Each number is 200 + 40 x the weight over the matrix's rms, rounded and kept within 0 to 999. Layers, rows and columns count from 0.

# v: layer 6 attention value, 256x256, rms 0.102, rows 30-63, columns 64-127
# o: layer 6 attention output (transposed), 256x256, rms 0.34, rows 30-63, columns 64-127
# q: layer 6 attention query, 256x256, rms 0.125, rows 64-82, columns 64-127
# k: layer 6 attention key, 256x256, rms 0.124, rows 64-81, columns 64-127
v30,234,186,226,212,236,220,257,120,147,217,194,256,171,210,232,190,180,175,144,179,187,215,147,186,163,267,129,152,125,183,191,145,148,254,190,218,177,248,159,162,159,156,199,210,221,203,226,213,147,194,173,196,207,245,269,118,139,257,196,211,205,151,217,224
o30,242,207,182,226,212,207,160,211,231,200,174,186,183,204,167,173,222,153,249,218,179,175,279,128,213,191,289,189,248,213,213,225,258,196,174,187,180,182,146,187,238,165,205,192,170,210,187,211,229,231,238,177,292,208,167,233,237,173,131,224,233,253,226,177
v31,172,284,200,147,194,258,220,158,200,189,209,196,176,158,268,221,260,264,263,210,193,306,159,215,148,159,194,196,180,150,217,183,227,143,277,255,239,156,168,278,136,184,149,189,247,270,300,98,236,160,177,152,191,233,246,222,270,183,158,126,167,194,244,226
o31,236,254,239,287,196,166,152,231,214,224,190,197,165,231,144,237,232,202,110,197,203,147,267,195,262,236,158,169,257,318,158,207,218,253,137,156,255,179,167,140,232,237,173,268,148,160,165,243,146,189,243,201,151,168,194,179,158,223,186,197,238,223,120,202
v32,213,198,166,190,240,147,239,173,238,170,85,262,241,230,138,150,242,221,267,190,222,223,184,205,195,282,322,237,227,219,128,171,201,186,120,203,197,269,225,147,168,248,217,272,181,250,172,233,158,247,190,276,128,123,214,136,210,234,212,201,185,188,148,219
o32,170,166,166,142,178,234,243,282,210,242,282,213,196,132,256,204,187,206,137,168,146,136,187,143,201,134,122,165,167,143,255,228,199,146,270,187,261,213,139,231,182,187,239,139,160,153,189,162,194,234,167,124,209,308,220,215,200,221,225,229,312,226,181,209
v33,243,213,200,140,177,188,257,194,192,250,260,209,242,239,140,287,195,173,161,229,232,198,163,250,132,272,235,231,210,156,235,152,192,208,205,204,241,203,147,181,156,165,208,277,224,294,178,187,166,236,157,135,225,218,263,145,212,219,126,224,221,142,245,243
o33,130,244,161,276,228,152,194,207,133,67,158,228,181,184,188,126,219,176,244,147,183,190,209,105,283,155,150,178,178,256,181,271,263,232,216,220,162,152,284,214,280,216,193,137,115,165,192,244,245,179,231,274,94,205,200,198,145,123,266,194,229,205,169,136
v34,245,214,206,180,131,221,230,236,200,141,197,182,167,170,166,197,183,210,214,251,230,199,200,291,162,207,230,188,208,174,145,232,233,235,196,129,195,226,254,180,250,231,231,285,222,205,103,229,181,238,241,198,184,131,110,143,207,167,189,211,265,163,184,160
o34,179,210,183,180,188,200,203,172,202,264,189,218,259,204,194,261,177,217,191,190,125,194,208,125,216,215,162,232,99,159,229,132,185,170,180,145,181,161,194,194,217,122,189,228,196,238,233,138,210,167,158,224,201,174,272,179,215,232,202,206,209,240,185,171
v35,300,185,172,203,271,207,242,290,215,140,197,213,200,105,278,217,227,142,200,116,204,183,189,147,249,247,188,177,244,194,219,161,275,251,191,156,262,259,242,179,190,274,263,172,248,140,301,148,185,138,211,200,190,240,279,226,165,227,179,176,91,162,193,144
o35,137,168,210,264,166,113,134,80,136,163,259,239,230,261,123,187,137,217,190,232,200,185,258,196,212,144,280,223,146,221,186,152,175,208,178,276,127,112,203,261,139,203,183,212,160,239,184,221,210,351,182,239,181,179,125,172,189,161,227,199,246,282,223,178
v36,212,207,71,115,197,237,186,161,177,177,163,245,150,192,199,181,215,146,171,167,217,197,246,240,197,161,301,134,192,162,154,133,165,267,229,240,182,212,193,213,233,303,106,228,273,231,203,124,177,248,256,298,201,210,189,227,208,223,234,214,197,218,192,196
o36,234,233,283,261,206,195,261,263,200,183,327,200,178,185,180,178,205,260,190,302,177,216,260,191,120,215,143,182,197,238,236,194,213,159,156,223,245,236,190,189,212,200,188,152,151,195,156,247,182,153,139,109,209,181,222,195,138,197,215,226,193,146,207,193
v37,219,216,186,248,201,200,249,273,145,295,204,281,169,187,164,218,205,174,177,118,175,182,207,274,118,231,174,259,235,174,125,213,134,159,195,46,201,250,180,191,197,219,238,250,169,212,195,215,246,218,184,256,197,129,120,282,234,215,165,162,135,143,136,259
o37,215,180,188,184,244,246,151,95,297,230,170,144,225,205,139,214,263,200,187,237,207,196,185,118,205,187,183,178,147,267,262,203,165,252,229,301,245,121,241,231,292,196,114,147,185,211,173,195,223,145,234,207,236,200,237,125,173,160,255,267,269,234,216,124
v38,209,265,154,185,172,138,196,235,235,299,181,282,200,241,306,71,230,174,264,301,143,167,123,198,150,113,211,177,170,260,151,234,223,186,239,214,181,230,216,188,184,177,197,215,142,173,229,244,127,357,185,221,246,224,146,129,219,161,229,275,225,211,225,199
o38,257,119,219,127,143,203,275,218,149,104,221,186,191,177,135,270,237,183,138,211,249,226,253,147,174,305,156,208,223,107,239,135,214,233,136,174,129,204,236,239,290,215,243,162,285,234,176,211,226,104,201,161,192,206,219,224,197,245,210,118,170,156,223,276
v39,239,234,179,169,241,183,173,220,172,148,248,209,204,130,241,196,162,213,218,192,244,231,210,183,205,214,185,210,168,174,182,174,270,202,264,179,195,171,152,181,216,302,187,177,250,277,220,234,163,173,106,160,175,166,174,138,158,239,264,163,237,234,200,193
o39,192,195,176,269,173,179,157,157,265,215,163,177,161,280,210,253,188,221,141,153,242,146,293,213,206,205,223,164,214,201,199,190,141,183,232,226,190,199,228,187,186,147,202,266,149,146,213,197,241,189,278,217,251,232,181,203,278,209,119,204,187,254,206,215
v40,250,239,208,270,204,180,134,228,289,243,329,218,231,221,195,181,190,205,220,140,175,214,128,218,219,224,198,230,170,209,170,267,218,141,306,217,270,193,268,150,267,216,187,242,194,310,279,233,277,145,229,152,205,189,239,151,224,169,264,197,224,189,147,176
o40,176,222,187,145,243,174,149,154,203,127,128,92,167,169,243,197,158,223,210,251,244,213,224,201,251,179,200,163,258,163,247,224,251,239,120,200,157,142,173,294,69,196,235,141,208,116,234,240,163,204,241,224,258,202,181,260,189,203,118,249,165,259,177,223
v41,178,258,182,116,204,218,211,224,179,147,211,182,167,248,255,196,249,207,252,157,284,199,170,203,226,184,116,183,214,175,191,150,220,229,162,244,183,231,199,148,206,227,177,239,223,153,198,250,180,183,209,141,164,196,121,208,255,161,250,209,190,214,284,137
o41,162,136,186,237,222,191,194,176,200,215,214,142,225,74,170,257,206,169,163,234,187,205,255,218,208,248,323,170,169,186,220,207,269,116,172,158,171,167,156,231,129,181,208,118,262,289,212,191,224,209,166,227,197,242,200,229,195,224,194,234,179,177,184,276
v42,231,239,251,180,224,175,147,84,144,231,116,235,163,212,232,183,239,118,170,175,175,194,195,237,164,181,184,237,123,229,175,282,194,250,204,156,180,172,214,226,178,166,129,196,144,173,168,240,215,214,314,291,213,282,204,203,228,148,265,157,194,216,190,223
o42,254,207,196,240,194,222,257,293,268,205,244,142,224,187,177,219,135,310,306,188,181,155,210,236,212,224,184,220,155,169,237,145,173,133,212,246,225,157,171,165,164,242,257,172,232,218,217,230,163,161,103,142,180,130,205,113,177,192,160,155,182,237,162,173
v43,148,207,150,156,217,259,124,137,167,215,232,211,182,200,187,202,236,277,199,227,240,230,247,117,167,152,181,193,173,226,208,155,236,284,193,244,188,234,193,249,182,137,293,184,201,162,145,249,190,122,132,186,168,174,205,232,249,153,273,273,192,283,207,146
o43,251,168,268,266,169,175,288,182,202,220,124,181,181,132,257,217,66,208,230,173,215,157,192,319,239,312,223,181,205,141,197,209,164,122,195,185,227,180,141,146,241,180,144,241,214,236,217,249,192,264,210,206,203,209,208,230,124,192,196,99,211,194,167,241
v44,228,231,213,171,103,137,274,130,226,227,201,161,130,272,239,211,156,195,153,198,147,147,217,187,146,214,234,187,243,152,219,218,211,174,273,174,242,203,133,249,144,250,231,199,177,185,216,132,196,246,186,113,243,229,213,251,154,343,164,98,170,234,180,121
o44,183,154,161,197,268,135,137,223,176,183,181,239,221,97,204,209,247,193,187,234,192,197,174,89,285,174,162,227,154,249,184,98,225,194,174,200,185,173,265,75,240,76,217,196,222,281,180,235,187,208,157,298,150,171,207,169,224,76,254,269,200,167,237,307
v45,202,223,183,214,159,286,260,155,285,227,158,212,187,217,189,164,167,285,284,215,291,208,206,191,176,283,275,250,204,264,204,193,236,137,271,219,242,190,228,231,207,159,207,182,208,208,183,185,306,236,238,245,164,142,186,242,280,179,159,294,228,184,234,250
o45,182,224,206,159,186,47,123,222,161,188,245,156,251,210,227,194,298,215,180,217,105,248,126,234,210,163,141,135,153,156,226,196,172,160,139,250,214,58,149,113,186,149,204,187,213,103,232,228,125,114,149,161,202,250,173,159,174,219,224,108,167,245,210,160
v46,227,243,265,174,215,158,142,148,149,167,207,225,211,187,197,191,174,259,193,250,195,250,258,297,197,233,129,219,263,261,244,181,213,200,223,206,247,231,223,158,225,232,203,108,228,176,189,244,142,191,195,140,168,225,253,165,165,219,204,169,267,222,139,218
o46,222,180,156,243,171,318,205,184,211,194,121,161,188,212,193,213,220,177,146,203,221,194,239,121,192,119,261,160,120,126,171,269,172,242,179,175,210,236,170,223,142,165,222,271,125,224,254,164,268,187,265,187,196,141,130,240,205,219,204,261,113,210,201,169
v47,165,174,205,237,225,120,245,134,150,203,192,156,230,267,110,198,171,206,163,301,209,220,259,186,175,218,292,171,214,179,208,215,224,201,215,212,166,223,237,273,212,150,253,170,125,204,318,263,204,216,234,72,224,165,197,256,202,245,181,194,203,169,206,182
o47,188,206,200,191,244,240,140,293,201,203,193,183,220,146,318,237,199,196,266,85,203,234,154,252,242,177,141,199,180,188,178,127,188,217,262,214,232,108,196,73,171,153,123,238,276,195,116,201,208,236,172,267,256,270,144,196,185,144,220,147,266,233,226,225
v48,149,230,204,215,157,265,143,219,181,280,214,270,179,213,216,136,182,169,209,189,184,187,189,193,124,163,252,252,202,145,155,176,248,267,258,170,250,151,224,307,213,212,250,169,264,168,223,194,161,227,248,268,250,225,148,212,189,178,260,232,226,237,238,164
o48,254,182,256,150,169,199,221,253,254,151,178,175,186,209,177,191,223,246,274,229,118,189,171,204,221,244,183,160,172,185,238,229,113,177,153,230,194,263,234,124,151,167,210,280,194,237,110,221,205,202,106,244,70,114,239,178,128,201,213,159,167,212,181,138
v49,222,245,133,174,217,246,160,219,157,167,251,142,157,249,211,189,310,220,224,181,247,177,204,143,171,190,186,127,235,215,180,167,150,189,206,222,185,207,187,208,270,222,150,133,225,165,237,195,150,159,193,173,214,171,163,176,130,231,320,137,181,186,194,190
o49,128,121,266,294,148,216,236,267,208,224,188,220,207,186,250,238,93,175,180,289,159,219,189,227,197,230,206,204,114,222,220,201,195,141,115,173,210,232,157,211,173,248,205,243,184,197,256,243,201,273,253,238,175,196,218,169,241,167,101,262,240,218,192,215
v50,181,195,134,164,224,203,209,220,130,188,188,182,224,234,212,247,209,185,291,139,176,240,155,144,210,130,224,270,197,157,287,219,196,142,224,181,144,267,175,296,191,177,243,174,222,199,206,199,160,218,250,118,190,190,233,230,340,102,196,173,262,194,251,243
o50,244,214,239,207,187,184,210,198,284,234,210,211,197,131,211,211,242,251,110,228,187,191,262,252,222,307,150,116,198,247,159,234,180,269,215,259,252,186,190,167,200,220,108,249,235,211,169,192,222,161,116,224,166,214,181,287,111,231,228,172,125,166,172,185
v51,167,248,234,129,131,271,174,172,184,114,215,193,113,189,241,304,279,299,285,234,191,221,224,160,163,181,163,272,252,185,160,187,231,149,126,223,168,211,286,188,212,273,276,191,243,180,213,222,149,146,191,262,189,204,220,189,233,199,138,168,224,179,178,214
o51,177,197,158,227,192,131,197,145,197,314,180,227,229,127,138,122,185,138,122,205,260,183,235,277,166,210,222,120,145,234,246,240,161,176,222,146,216,212,135,236,193,171,205,158,156,215,173,189,218,205,177,127,200,215,225,222,175,187,202,245,217,200,191,226
v52,193,185,146,254,132,211,211,280,244,226,169,208,217,226,231,234,186,236,180,175,132,93,253,215,216,177,238,186,247,244,217,209,115,131,181,183,202,111,241,199,88,254,172,225,85,253,182,132,169,256,208,265,221,265,268,267,205,227,185,145,169,142,122,197
o52,259,204,212,136,220,153,190,183,177,140,198,239,182,198,214,112,164,210,174,230,311,251,160,155,236,206,180,215,193,173,217,197,253,210,220,139,240,289,147,179,296,144,238,169,221,147,262,215,176,252,250,155,184,163,176,141,174,160,217,271,192,197,219,239
v53,227,234,188,255,178,195,267,258,211,180,200,202,257,187,283,162,215,256,251,271,125,156,280,301,204,159,182,224,208,220,173,271,222,201,168,212,190,186,209,259,196,181,112,140,165,237,217,242,134,202,192,217,181,227,223,215,176,251,247,172,213,166,217,238
o53,249,176,178,133,229,188,153,236,168,214,224,185,223,237,91,198,250,159,224,135,293,236,95,95,153,214,212,188,173,151,248,188,262,147,245,191,176,240,205,114,222,187,270,289,157,171,224,162,240,152,225,180,177,150,179,193,208,166,121,202,225,217,187,188
v54,209,153,207,206,231,170,230,219,139,182,254,188,214,263,173,269,146,192,207,261,210,214,188,169,164,209,169,169,226,245,207,200,141,174,259,130,236,192,171,184,179,208,189,208,165,189,247,195,74,218,169,249,269,83,188,163,152,215,110,228,180,128,235,285
o54,187,167,143,229,169,231,209,185,242,198,196,228,198,126,172,164,260,179,157,185,130,222,197,215,223,130,190,163,216,116,202,247,208,198,224,287,216,226,260,260,257,259,166,176,160,142,158,261,311,173,191,103,115,308,209,234,204,218,255,158,248,214,206,147
v55,209,253,214,177,247,265,210,168,263,198,183,218,175,189,185,242,227,187,113,243,250,221,177,195,114,263,205,196,175,158,137,210,195,154,289,209,150,193,150,226,212,272,235,310,258,295,289,153,205,249,132,186,173,199,159,176,167,244,244,205,262,207,247,172
o55,147,157,113,166,177,159,256,272,206,258,216,198,121,195,124,188,172,237,285,135,187,204,273,200,246,188,120,154,242,288,295,206,228,211,126,279,207,218,193,142,176,194,192,173,183,99,122,235,160,218,192,225,237,226,214,176,212,201,170,114,182,214,209,187
v56,262,237,182,215,190,209,220,219,224,238,218,164,197,184,168,197,237,236,197,208,168,216,144,200,109,239,253,188,191,201,120,207,273,95,237,153,230,212,197,178,225,203,158,184,190,227,197,132,183,241,190,116,225,241,284,186,130,204,188,162,227,216,170,198
o56,153,127,222,175,194,192,194,218,186,212,248,214,232,201,229,235,192,173,172,182,248,149,241,182,296,166,110,225,209,216,316,216,176,208,220,232,159,178,193,193,214,175,213,177,186,182,232,216,278,231,163,295,208,165,184,211,210,189,259,215,207,233,229,169
v57,156,171,171,165,248,241,230,207,127,214,217,258,203,119,206,186,190,188,143,177,261,216,174,307,194,202,200,233,219,223,128,171,239,135,200,150,254,193,219,192,176,234,229,252,251,226,205,274,195,146,160,199,289,176,227,176,224,168,216,211,137,198,219,252
o57,269,179,233,248,201,223,224,154,180,116,185,142,252,282,197,187,192,179,254,228,125,179,198,195,252,146,151,216,147,140,233,203,172,231,147,239,171,170,144,212,295,186,152,114,127,174,171,233,288,238,196,199,127,209,180,190,191,231,158,237,178,166,139,149
v58,139,140,187,317,191,162,269,237,204,214,192,211,257,142,153,177,243,218,201,160,247,151,195,204,215,228,149,228,178,220,181,150,107,332,245,179,253,166,259,132,151,226,227,145,253,226,199,141,173,218,203,301,180,247,193,134,207,257,295,265,241,142,172,155
o58,203,253,281,192,239,133,195,189,207,230,199,222,112,273,230,171,191,145,238,313,224,268,136,186,116,159,242,232,245,148,193,250,267,135,177,230,239,249,148,218,209,155,252,244,180,164,290,238,115,173,234,173,192,209,260,175,208,112,211,196,188,209,170,208
v59,242,230,166,241,184,225,193,165,267,250,177,270,186,136,266,163,145,163,179,296,196,177,173,215,281,237,238,206,193,130,171,185,134,286,148,244,230,206,130,185,278,216,130,177,222,181,273,182,252,184,194,201,271,254,225,185,260,153,195,227,151,207,262,143
o59,185,232,206,207,226,233,228,300,195,164,224,206,220,325,124,180,226,228,274,98,232,217,260,201,116,168,197,166,285,301,169,160,273,139,254,156,187,178,231,290,185,202,160,189,168,243,71,172,87,203,212,200,187,144,169,186,183,202,116,186,230,165,216,217
v60,238,194,291,338,280,177,127,187,199,241,153,230,202,228,152,226,210,188,176,167,192,166,142,194,204,258,254,226,145,221,262,200,208,215,182,254,258,259,180,169,153,207,277,213,241,160,149,166,199,183,175,145,231,218,195,168,229,144,222,179,162,187,199,224
o60,151,244,280,143,166,256,251,186,167,137,167,189,145,165,264,184,139,214,266,246,154,186,288,211,278,122,222,202,236,165,121,219,160,246,74,142,191,154,128,270,236,176,193,239,199,169,259,144,150,204,259,244,175,162,145,217,242,213,188,254,161,269,193,186
v61,248,179,212,170,173,217,164,177,164,202,243,283,200,173,157,194,190,209,148,240,120,206,263,198,194,155,183,161,229,178,184,177,142,234,170,176,195,250,134,213,197,163,124,155,196,228,180,224,124,236,204,199,249,185,217,223,153,181,224,218,200,175,174,206
o61,129,183,257,218,180,201,281,235,167,157,183,170,187,176,208,134,240,189,228,234,210,181,165,169,171,193,209,232,217,208,200,218,232,143,228,209,211,208,230,162,238,250,236,206,183,202,226,159,276,254,218,156,108,153,247,179,254,145,169,177,230,260,244,201
v62,160,216,177,194,180,186,151,198,224,166,204,217,231,258,180,196,148,120,206,177,148,217,203,282,232,147,163,238,115,133,149,214,257,228,179,182,191,218,180,237,233,200,191,133,200,166,160,208,194,253,244,242,169,175,181,211,172,242,161,210,220,168,177,213
o62,248,232,247,225,186,183,191,200,197,184,227,197,178,187,234,231,262,217,231,184,213,149,195,167,194,214,216,119,280,246,191,119,109,199,223,167,156,203,204,191,229,245,217,271,180,222,228,138,222,202,156,162,274,222,253,182,201,111,195,199,232,199,186,216
v63,190,197,138,206,218,283,266,161,195,183,265,183,141,255,178,236,168,220,103,161,191,135,199,113,228,223,197,214,191,142,167,298,97,156,256,219,198,200,225,207,178,200,182,178,278,186,132,188,247,209,221,220,164,145,254,199,176,185,152,220,183,197,242,145
o63,222,199,180,199,165,150,163,306,226,277,196,192,269,164,254,207,207,229,278,252,245,325,260,274,174,139,183,206,268,297,237,181,299,168,140,121,186,181,167,205,197,233,131,198,109,244,235,188,141,177,172,177,269,244,218,192,269,228,207,207,205,145,160,222
q64,152,200,145,179,223,196,195,160,155,238,213,220,130,221,271,188,157,248,212,196,252,118,235,227,236,200,201,246,182,220,226,259,193,177,184,204,152,146,263,206,222,253,212,101,166,205,218,284,280,249,195,276,192,136,244,188,72,213,270,191,144,298,190,140
k64,164,205,254,186,174,218,171,229,283,157,137,224,210,188,261,204,164,148,217,294,221,229,151,224,149,289,146,223,238,200,226,183,195,183,119,165,173,140,122,303,277,238,141,229,122,225,242,138,218,164,255,188,215,165,159,175,172,185,292,142,218,224,201,223
q65,135,261,227,268,162,141,223,216,237,221,234,247,171,261,246,285,239,241,233,160,122,172,186,220,200,190,225,226,222,98,186,220,252,218,188,224,255,63,188,227,113,150,210,179,306,236,164,212,281,201,212,224,121,131,165,138,324,240,227,130,270,208,141,223
k65,165,234,191,250,267,226,133,151,189,311,197,220,189,285,201,220,193,194,201,104,126,192,229,156,150,242,198,193,256,183,185,190,243,176,228,266,198,170,266,248,171,194,78,213,211,199,183,181,186,200,205,245,153,150,147,194,171,200,279,267,139,250,170,192
q66,124,189,153,239,239,191,194,194,195,170,226,230,140,199,164,161,201,176,252,123,202,338,212,219,210,160,246,184,174,257,152,143,260,260,273,189,248,201,218,197,209,123,205,143,213,134,160,217,269,160,262,266,172,189,202,175,168,226,162,253,118,247,204,219
k66,232,228,201,199,186,297,210,211,185,240,138,204,196,193,192,227,128,239,168,179,219,192,198,180,174,227,147,148,187,237,166,202,198,265,236,208,243,92,185,231,193,179,228,217,184,176,247,196,234,196,159,206,181,191,191,126,275,182,309,249,135,241,248,214
q67,162,101,204,131,265,175,187,150,193,218,165,266,179,169,202,213,248,191,85,191,175,134,189,193,130,153,193,205,282,169,237,181,152,214,223,137,193,324,183,231,171,220,180,235,223,246,129,170,241,237,237,234,149,192,153,154,200,155,203,225,271,144,224,185
k67,186,173,256,191,220,252,194,175,228,174,193,157,160,134,211,279,246,193,175,198,195,114,192,172,245,174,198,276,189,103,213,219,145,193,163,200,209,185,145,189,208,248,181,217,202,150,204,114,236,244,219,205,118,250,218,174,213,242,162,243,249,212,206,213
q68,188,201,200,214,143,211,213,192,91,142,223,183,298,333,166,278,156,238,244,217,248,147,306,277,204,267,112,166,202,246,215,303,266,251,131,210,161,201,183,230,212,176,250,148,248,190,220,146,253,201,200,160,147,233,194,272,138,247,171,148,156,273,181,105
k68,147,173,214,253,202,184,194,162,189,114,192,203,249,176,206,152,188,134,228,200,168,175,278,252,262,224,196,215,184,266,138,300,223,173,174,239,242,258,215,212,332,185,172,143,205,206,193,192,191,207,295,232,165,150,144,164,195,188,188,183,211,150,165,175
q69,227,233,195,236,147,299,209,208,286,153,212,158,141,266,125,213,221,200,170,220,103,218,131,217,214,186,223,256,220,272,246,261,193,208,174,296,162,239,257,222,279,249,176,129,205,152,191,247,286,192,234,241,218,136,204,156,170,202,204,199,191,196,263,201
k69,183,257,264,246,248,226,204,158,209,210,144,242,165,213,231,205,130,226,190,164,144,248,233,246,163,152,289,141,226,221,146,181,160,178,156,184,223,192,223,186,212,210,184,218,248,219,184,232,179,231,177,232,213,214,214,175,205,186,190,160,172,98,178,273
q70,175,204,188,142,204,143,218,171,149,202,189,247,219,188,131,120,242,197,230,207,164,197,178,202,276,197,264,228,217,197,205,151,295,194,165,156,199,233,258,212,201,261,201,190,171,203,142,262,127,205,192,95,274,162,200,223,245,170,113,205,200,189,189,229
k70,138,237,173,233,183,161,212,246,176,163,187,273,149,236,157,153,261,210,236,179,165,142,252,168,221,218,229,159,178,278,122,195,149,152,196,231,168,158,259,243,166,189,170,228,121,117,220,208,159,230,170,142,202,203,204,221,211,193,254,260,183,172,195,213
q71,213,129,200,218,170,172,196,208,171,197,220,206,181,214,234,173,252,213,246,148,201,233,225,195,56,122,255,203,157,162,244,148,205,212,150,190,206,206,219,164,220,234,275,176,271,237,199,167,163,249,196,189,169,235,272,166,235,178,118,212,263,206,213,213
k71,86,180,87,191,207,159,168,213,177,164,222,293,123,233,205,172,234,184,166,162,269,182,230,255,241,251,138,193,186,255,237,231,162,169,266,162,197,183,146,191,139,197,252,81,202,225,186,276,166,200,217,265,181,229,203,217,224,241,155,286,202,186,180,216
q72,191,156,210,213,228,97,158,235,164,205,170,219,258,184,277,223,220,216,179,125,239,203,171,184,217,195,160,89,178,261,174,181,189,106,235,205,170,194,184,226,253,209,134,179,203,274,208,210,195,201,91,185,157,176,175,177,142,228,213,153,312,110,209,179
k72,214,234,176,170,173,201,165,238,242,197,206,182,189,222,241,107,182,67,226,187,154,233,211,254,277,180,125,235,249,213,200,193,169,220,235,194,244,204,172,232,189,208,247,270,280,125,240,228,187,208,171,181,193,173,198,235,188,268,235,202,189,192,203,153
q73,123,248,274,225,168,131,237,232,233,217,198,224,200,160,187,156,204,190,257,246,220,184,211,191,119,207,233,169,214,204,227,208,172,240,287,270,130,202,247,167,103,109,197,188,120,294,180,202,137,131,173,235,74,150,269,210,247,131,211,163,173,113,155,132
k73,182,166,233,204,178,228,149,172,244,296,151,155,229,229,204,190,241,131,193,210,201,211,214,160,140,182,206,202,236,238,227,220,155,199,249,264,223,187,252,166,183,218,220,182,290,196,154,170,176,289,186,183,139,197,241,195,126,268,164,233,243,229,136,118
q74,173,178,183,190,187,210,160,186,178,196,194,186,249,138,221,129,234,193,132,189,132,246,213,160,229,231,115,167,223,183,178,304,167,164,265,146,209,256,267,169,335,228,208,206,216,160,121,236,181,197,189,170,203,173,157,201,183,204,234,235,178,186,159,194
k74,165,235,194,225,222,178,156,187,139,192,211,223,157,213,183,147,329,193,246,131,261,139,269,188,233,239,184,175,212,295,158,221,209,200,219,193,194,174,189,235,294,247,150,160,209,186,264,160,185,205,164,173,137,302,218,194,223,186,213,172,188,155,192,220
q75,252,166,229,130,138,218,218,123,162,101,198,141,235,255,191,205,182,215,223,226,168,255,173,153,226,244,212,229,218,191,237,178,239,145,219,140,228,138,239,239,210,222,222,201,183,237,189,341,177,282,174,129,205,206,309,216,176,201,216,288,187,266,223,211
k75,183,127,203,206,175,186,228,161,275,208,246,163,221,275,144,185,193,231,315,235,265,238,270,160,174,251,265,207,215,108,243,219,240,205,304,199,207,174,205,179,147,156,214,229,225,155,274,188,236,200,215,160,263,145,133,201,201,205,183,199,255,102,163,208
q76,159,165,193,194,176,271,190,159,243,173,172,202,144,163,224,252,196,207,214,152,194,202,262,108,207,155,154,204,211,204,132,170,165,183,260,112,308,202,160,134,247,207,249,254,206,124,203,219,221,103,244,108,246,223,224,134,236,258,167,224,193,193,188,266
k76,293,226,192,224,114,239,226,120,218,246,143,154,220,216,201,185,279,207,218,181,152,234,227,107,189,140,138,220,257,205,180,213,201,204,211,185,115,205,134,160,211,207,223,107,261,155,341,221,216,110,158,190,221,187,262,180,171,260,240,115,201,170,244,234
q77,182,249,163,223,145,230,220,261,206,198,182,201,166,184,106,184,164,118,270,229,144,244,226,274,183,257,136,140,221,232,153,255,205,200,189,175,223,135,178,272,251,198,174,161,205,175,140,193,108,220,112,108,114,182,211,249,191,256,179,208,230,218,203,126
k77,191,201,240,158,134,268,239,185,157,194,225,255,154,194,190,178,154,206,178,186,148,189,226,170,188,160,167,212,219,235,172,174,234,169,149,203,180,148,178,167,230,271,189,150,129,192,213,196,204,224,289,240,131,187,293,197,287,231,192,196,148,240,202,259
q78,186,194,246,289,220,187,229,125,193,173,207,275,158,144,156,184,168,196,301,148,152,241,240,164,234,186,221,182,156,143,220,261,226,230,174,192,202,169,277,184,275,226,195,219,158,167,305,213,222,189,159,288,123,183,240,183,259,165,193,243,139,204,267,204
k78,250,154,350,172,298,187,117,139,243,202,186,168,258,177,165,207,228,160,197,255,206,179,157,163,257,220,173,211,153,203,166,211,219,155,212,245,79,112,182,202,218,191,182,184,254,138,253,231,224,152,242,174,144,155,206,158,257,312,134,227,234,148,215,232
q79,203,207,229,149,246,225,166,238,160,171,167,166,171,187,260,280,215,234,232,109,192,211,161,159,276,214,163,158,106,198,167,294,178,145,158,140,299,136,99,187,120,163,164,242,199,241,182,238,264,150,197,172,138,163,126,176,206,208,183,281,196,143,181,172
k79,185,122,142,107,250,223,219,250,241,190,142,131,198,173,221,149,186,210,254,193,167,225,184,271,214,210,252,291,164,262,206,187,199,214,144,187,198,151,206,164,218,241,175,244,210,192,210,275,140,108,237,222,191,189,149,202,128,237,123,156,142,268,167,169
q80,165,196,187,220,127,235,235,220,185,203,115,131,309,107,181,237,162,196,189,225,229,145,183,212,258,181,243,178,325,276,174,201,262,182,223,154,196,212,278,196,201,191,170,211,193,301,229,148,162,184,168,222,229,178,229,146,237,163,193,134,210,199,248,167
k80,170,214,335,186,221,233,219,225,124,173,221,184,180,174,179,177,255,262,168,233,217,258,216,202,141,178,263,167,204,238,174,180,133,204,147,85,276,236,193,187,194,272,145,162,208,226,123,188,208,225,127,186,257,176,169,220,191,211,199,224,180,155,194,157
q81,180,218,194,242,183,180,162,123,226,178,231,205,222,302,210,278,161,209,195,269,162,192,196,223,190,238,195,198,191,106,169,197,202,235,233,180,179,126,189,253,233,200,199,150,151,163,270,199,100,178,206,220,187,200,205,209,188,278,223,186,153,201,193,127
k81,153,204,119,182,253,157,180,138,193,205,145,250,252,227,213,178,178,243,258,237,185,212,195,239,256,240,188,179,197,149,206,138,217,162,195,232,118,181,150,239,213,219,182,271,176,153,177,257,100,252,229,233,216,239,164,130,142,269,174,284,210,217,253,204
q82,179,159,226,209,164,218,196,149,141,288,214,256,123,117,231,172,180,243,155,183,189,274,271,201,160,236,254,141,209,215,246,197,143,253,210,214,220,177,142,151,275,186,211,163,164,209,142,212,105,193,285,178,182,259,172,189,203,199,245,178,159,140,144,111